Part of a small language model's weights.
Size: 12 layers, width 576, 6 heads of 96, MLP 1536 SwiGLU, vocabulary 34616, 87.7M parameters.
Training: a variant of Muon for these matrices, 985M tokens, 8183 steps.
Each number is 200 + 20 x the weight over its row's rms, rounded and kept within 0 to 999. Layers, rows and columns count from 0. The size before them is the row's rms in percent of the matrix's.

# down: layer 4 MLP down (transposed), 1536x576, rms 0.194, rows 295-311, columns 192-255
# gate: layer 4 MLP gate, 1536x576, rms 0.167, rows 296-311, columns 192-255
# up: layer 4 MLP up, 1536x576, rms 0.174, rows 296-311, columns 192-255
down295,095,189,206,228,240,193,199,197,194,224,224,210,192,193,191,226,226,191,194,162,229,184,187,204,190,201,225,234,190,196,197,205,207,209,201,239,200,180,206,169,193,231,230,191,211,218,180,183,147,189,198,196,241,165,207,171,165,178,176,178,169,156,161,220,211
gate296,095,216,187,177,213,180,190,226,193,221,159,205,180,169,177,183,226,249,198,205,207,196,210,196,210,221,188,236,188,205,176,167,203,219,188,186,217,206,180,209,249,204,191,193,179,192,193,204,235,236,161,176,177,189,217,178,221,246,214,197,167,234,192,214,205
up296,092,181,196,196,205,216,187,209,224,186,210,196,217,211,200,216,183,203,188,191,192,236,221,243,201,209,195,179,209,176,228,156,210,148,218,185,192,218,166,208,220,203,192,190,218,228,184,197,229,202,199,184,200,186,177,208,209,159,227,189,216,189,226,213,199
down296,094,222,191,186,169,212,175,193,200,217,143,207,201,221,189,178,195,220,226,218,183,181,188,205,213,223,191,191,181,188,238,198,195,222,219,213,186,209,183,203,185,216,188,207,190,185,184,210,229,188,179,216,211,161,199,206,211,227,216,188,212,228,231,192,197
gate297,084,203,178,199,203,190,202,217,192,208,224,206,195,208,214,192,196,205,201,198,180,191,227,200,212,168,205,195,212,235,221,181,182,175,185,225,200,216,205,206,192,212,163,174,205,184,202,186,177,198,171,208,195,199,190,194,254,170,207,169,182,211,194,216,220
up297,093,192,190,152,211,197,209,232,187,172,171,191,233,181,211,187,219,178,202,177,213,213,147,194,169,176,202,248,179,169,198,217,194,233,197,214,197,189,216,189,234,200,215,197,194,231,159,214,209,181,195,204,184,226,230,232,204,189,185,185,219,195,196,194,200
down297,088,194,207,228,205,175,181,201,204,251,211,191,211,186,175,188,211,203,208,210,198,179,204,207,169,187,178,228,167,184,193,203,207,194,171,192,187,203,231,193,230,229,237,179,205,219,172,162,228,211,188,191,223,227,225,186,202,218,199,181,231,205,205,212,223
gate298,098,145,178,145,230,203,179,210,183,188,205,194,199,204,219,216,197,197,191,189,195,247,175,182,210,212,242,202,194,199,169,209,214,232,226,170,229,219,191,174,218,168,218,193,186,206,184,206,201,211,188,223,217,189,177,187,211,165,171,195,200,190,182,204,206
up298,098,230,213,195,179,189,181,232,194,205,212,220,208,164,181,180,182,241,193,161,208,206,194,187,218,168,223,210,226,188,214,237,182,204,224,216,192,196,186,169,224,183,192,227,228,212,195,217,219,198,181,148,172,218,174,173,237,220,236,194,183,228,212,198,186
down298,100,188,207,189,193,215,182,229,178,187,191,165,211,248,221,201,188,205,190,224,225,240,191,197,228,184,218,208,202,226,150,213,203,226,211,216,232,179,220,232,203,215,198,210,193,238,185,199,202,207,202,230,167,192,182,225,202,177,198,171,180,187,193,219,188
gate299,100,204,184,192,197,206,191,214,186,195,197,235,194,149,225,195,169,146,163,178,221,209,219,220,209,151,181,159,176,199,236,189,176,243,181,185,211,175,190,176,204,192,213,184,183,218,174,209,194,227,200,205,201,205,207,203,233,150,179,201,234,164,166,205,227
up299,103,217,216,206,187,180,210,177,199,209,183,192,151,191,237,215,194,195,189,169,203,183,206,199,188,179,190,241,205,241,200,233,241,235,168,205,180,175,215,229,225,208,213,197,218,195,182,207,211,178,172,190,204,216,215,220,184,198,201,222,205,153,170,172,226
down299,098,192,222,198,213,193,200,189,194,173,179,212,199,184,168,193,225,195,219,203,194,171,212,202,200,175,206,180,222,254,202,204,223,195,200,173,230,188,205,174,180,189,204,207,201,212,205,188,203,221,235,167,195,176,189,213,192,206,182,233,197,238,222,173,206
gate300,102,183,210,225,207,220,173,222,206,171,191,188,200,172,187,222,210,204,175,202,185,221,198,206,170,188,182,213,172,160,188,233,208,199,177,203,201,221,182,179,196,229,177,161,188,173,202,199,189,201,204,204,227,175,222,219,200,165,180,173,194,178,199,234,236
up300,097,179,216,194,210,217,193,239,235,171,177,210,211,195,198,184,228,186,228,189,210,207,196,220,183,185,181,226,200,209,194,192,209,180,184,201,223,226,214,227,222,213,179,166,208,183,203,196,197,196,173,170,147,181,215,185,206,219,153,215,196,239,175,215,216
down300,100,215,182,184,213,195,198,191,201,165,196,210,198,202,192,207,179,227,174,210,220,220,216,232,172,185,217,225,234,173,227,232,224,194,180,238,219,213,182,236,197,187,196,184,175,222,238,175,191,198,226,229,210,213,211,181,191,201,201,182,190,161,221,229,169
gate301,095,213,222,242,186,223,190,178,166,205,209,233,198,212,258,209,231,199,208,187,174,195,219,201,203,179,215,205,192,175,207,211,157,215,186,188,188,180,156,228,178,180,190,201,177,202,206,198,207,194,193,204,207,223,184,204,187,205,204,198,221,186,197,159,202
up301,101,176,216,200,178,176,219,210,190,214,169,184,215,184,164,184,218,209,223,190,215,204,160,197,233,192,189,235,221,183,225,242,208,202,183,178,219,222,159,201,227,201,187,215,181,196,178,223,205,193,203,204,217,211,219,176,216,188,220,223,239,208,213,216,213
down301,098,228,189,201,185,194,207,186,254,181,209,207,180,230,213,183,217,187,197,225,214,206,209,211,215,214,189,196,165,224,197,225,195,212,188,256,203,223,215,195,196,197,195,224,194,212,250,226,201,180,202,185,182,216,190,216,214,207,200,212,189,185,199,163,181
gate302,101,196,214,187,205,211,203,201,219,191,188,220,206,197,235,179,219,210,186,186,178,183,202,177,174,181,244,206,180,197,170,212,206,180,226,207,186,194,200,223,202,165,217,203,194,181,192,208,194,194,198,206,180,181,175,216,171,216,200,171,205,159,229,187,211
up302,100,202,211,176,175,241,201,191,189,209,216,179,203,184,207,207,209,209,204,217,172,190,176,203,219,181,180,220,207,237,203,185,212,161,185,181,186,208,198,205,218,213,189,198,208,189,185,235,196,184,202,234,176,224,224,167,179,186,172,197,205,213,223,198,183
down302,099,199,219,168,212,193,237,193,207,194,202,210,178,215,239,198,185,191,206,211,200,201,181,195,150,181,205,174,219,209,236,229,177,194,212,201,227,256,187,201,229,188,195,197,190,192,205,211,201,217,167,187,213,183,194,169,199,208,203,197,172,179,223,215,195
gate303,100,209,221,201,221,194,230,230,215,222,166,206,191,226,171,180,210,205,217,187,179,201,236,211,186,164,221,183,218,188,205,219,173,181,210,197,201,231,202,188,219,190,220,172,234,194,160,196,210,180,219,236,205,211,212,209,184,182,172,223,209,213,188,279,195
up303,102,195,213,201,178,259,212,204,199,217,184,203,239,202,172,241,187,209,209,220,246,210,197,175,216,188,172,171,217,176,222,225,176,182,227,202,192,215,162,197,198,187,210,216,207,217,236,199,206,198,198,176,195,194,190,185,228,211,213,203,194,188,168,177,219
down303,097,254,201,183,214,193,134,193,227,172,190,206,212,210,172,210,214,218,184,204,187,230,229,208,220,193,180,210,192,206,197,223,185,213,170,231,225,184,202,163,194,204,207,183,215,219,174,220,198,193,192,176,201,210,206,163,207,206,157,219,198,172,213,224,200
gate304,102,179,192,196,204,206,254,169,213,170,161,215,217,192,181,184,189,182,194,209,220,214,207,190,205,179,224,167,161,226,212,203,210,208,214,205,198,218,199,205,196,198,191,206,196,251,203,199,210,206,187,201,194,199,178,210,188,209,235,209,209,183,200,170,216
up304,102,205,220,218,208,199,238,190,178,207,199,194,218,190,184,202,205,200,152,163,202,201,222,214,238,230,199,230,192,186,207,212,236,192,211,188,213,180,204,237,210,179,201,165,191,175,201,192,181,192,194,198,187,198,202,222,177,178,190,182,225,235,200,206,218
down304,105,226,218,176,171,200,193,196,220,195,183,207,217,221,188,194,217,213,213,201,194,200,209,216,185,213,217,207,210,183,195,208,193,224,189,185,197,169,208,211,224,181,177,198,186,194,234,215,169,208,198,245,190,179,207,216,230,220,209,214,226,216,188,223,205
gate305,095,182,193,186,221,199,225,217,206,223,240,186,194,169,182,169,184,178,205,238,220,211,204,243,220,183,181,170,180,189,176,193,204,173,216,203,209,215,194,195,256,201,224,178,196,199,206,203,186,170,256,184,219,197,207,192,185,190,190,187,184,180,183,191,219
up305,097,235,206,185,187,209,194,203,217,237,218,219,192,200,197,181,191,219,179,203,212,176,201,191,216,212,200,215,227,236,208,202,236,214,212,218,225,171,196,226,188,220,197,179,189,185,206,197,175,167,224,146,181,195,231,207,211,227,201,201,210,162,184,208,197
down305,093,205,223,211,152,228,205,214,196,218,225,185,190,201,214,189,201,180,192,191,168,212,182,193,182,204,210,188,169,147,232,211,220,183,177,195,177,182,170,221,166,198,191,226,204,196,209,205,250,171,246,157,202,200,192,232,188,185,169,183,215,219,210,217,190
gate306,101,179,182,188,209,198,181,184,199,197,216,174,208,208,197,167,171,206,235,193,189,231,215,206,185,193,177,182,242,215,207,212,195,197,221,213,161,218,227,175,224,213,214,139,173,215,182,200,164,188,214,193,213,191,197,168,179,166,167,204,172,169,213,212,217
up306,103,215,164,229,168,188,209,220,188,221,212,207,211,228,203,186,199,228,198,173,184,208,194,171,188,215,204,209,198,198,181,210,224,191,215,206,183,163,210,264,194,205,236,211,189,203,208,188,202,233,173,188,166,186,206,221,193,205,215,237,212,184,205,190,179
down306,104,193,197,206,226,213,195,170,209,207,174,176,192,179,245,183,197,210,169,228,224,204,213,226,191,167,174,185,210,202,228,195,236,148,186,153,228,215,229,220,190,201,168,212,168,221,229,174,228,202,211,192,197,199,202,188,214,250,164,191,247,216,194,158,178
gate307,105,171,233,188,171,202,164,193,225,195,195,201,182,221,213,160,195,216,216,171,185,193,214,195,198,164,206,163,223,247,204,195,218,167,148,211,202,174,172,213,174,181,225,183,157,234,197,191,211,221,200,200,217,209,223,230,199,206,188,188,156,178,188,231,221
up307,110,194,219,201,209,205,194,204,180,202,196,231,196,199,214,194,204,212,220,165,231,200,210,231,214,211,227,182,192,217,181,197,180,179,193,204,172,194,177,200,177,211,214,174,194,218,174,181,162,203,226,173,226,208,199,200,209,211,203,208,197,182,184,184,207
down307,103,180,198,213,201,195,236,167,210,195,197,234,221,181,186,204,171,227,190,187,209,235,231,179,212,219,152,202,189,233,170,218,168,188,223,235,206,197,204,198,193,191,183,195,191,219,208,187,193,190,242,200,194,209,227,191,207,196,177,197,206,201,208,224,193
gate308,101,200,169,196,203,183,178,203,159,244,220,183,198,176,183,189,200,180,173,184,204,191,227,218,189,198,201,174,192,199,232,205,176,187,214,195,188,238,171,180,244,200,181,190,204,207,146,246,210,194,222,177,208,188,212,202,221,185,174,220,196,213,180,195,236
up308,104,209,196,232,190,188,226,199,235,201,191,220,205,192,197,215,227,173,218,190,215,196,200,193,185,192,228,209,174,211,167,199,235,185,185,191,184,226,187,220,192,193,200,185,214,179,163,186,189,221,207,222,168,173,180,209,178,199,251,207,188,204,235,199,181
down308,105,176,227,166,208,194,156,199,224,169,202,176,196,214,173,221,199,203,229,159,201,184,209,204,203,188,199,194,205,197,218,205,201,171,202,205,211,193,172,218,184,205,211,206,193,206,242,176,201,176,223,207,174,230,214,187,191,222,181,191,199,180,215,185,205
gate309,091,204,253,244,199,155,194,202,240,182,213,197,215,196,195,183,218,182,236,231,195,199,235,204,214,188,208,201,209,204,205,218,187,246,248,209,178,196,201,199,204,229,192,199,190,190,194,198,243,214,219,188,179,181,206,214,221,211,204,176,176,212,140,184,212
up309,095,201,188,196,193,207,201,190,214,207,228,201,234,195,218,182,221,182,196,205,196,182,191,196,225,122,193,224,174,231,170,184,186,188,200,192,231,191,235,203,187,176,192,225,192,177,203,239,191,200,228,224,213,199,186,222,198,211,210,210,171,218,217,213,202
down309,100,200,220,184,182,200,185,155,213,200,171,185,194,232,159,173,219,212,246,185,166,187,179,186,193,219,189,217,210,219,184,179,189,193,199,192,214,175,165,207,192,212,236,191,182,192,196,186,223,212,211,203,182,197,197,204,182,209,215,225,189,187,184,219,209
gate310,099,175,203,212,201,167,187,231,185,221,219,202,190,229,228,195,210,236,189,203,189,186,185,221,208,205,226,170,183,185,184,177,201,192,203,162,213,191,242,231,192,234,236,217,198,204,179,208,217,198,179,202,208,185,219,221,230,184,223,203,201,185,185,221,205
up310,102,241,182,199,193,236,201,235,209,195,199,215,200,174,167,220,188,195,184,204,223,213,194,209,202,171,184,221,191,175,231,173,185,227,221,149,208,193,191,178,200,201,204,179,206,195,150,216,235,194,149,169,186,188,225,189,209,200,202,199,174,209,202,206,210
down310,099,177,204,171,217,172,230,200,167,230,239,190,221,176,232,172,205,190,188,197,166,158,212,208,200,204,212,223,204,180,200,194,150,222,175,205,189,202,240,216,202,197,191,185,212,192,205,153,203,204,240,196,177,236,157,163,179,213,201,209,198,193,194,193,156
gate311,105,205,213,213,186,175,190,247,242,177,152,223,195,202,174,203,219,194,197,196,178,214,191,170,186,230,193,177,204,204,166,182,210,246,168,196,158,164,204,199,191,192,222,231,201,210,205,207,186,178,203,174,191,219,201,188,222,212,183,187,202,193,187,143,193
up311,099,204,190,195,182,203,182,193,196,221,187,216,192,210,180,177,209,227,218,181,218,182,232,179,172,187,190,195,226,183,233,220,197,220,171,200,200,186,204,195,215,223,186,197,194,198,207,213,211,172,195,194,181,231,167,233,172,204,182,188,163,231,177,173,208
down311,100,192,215,207,248,223,191,212,158,193,227,212,209,214,220,187,226,199,204,206,213,191,188,179,237,196,232,218,196,182,209,206,221,199,202,202,223,217,168,186,174,200,195,194,201,210,186,197,193,200,170,202,217,235,210,184,218,202,218,204,225,179,210,211,202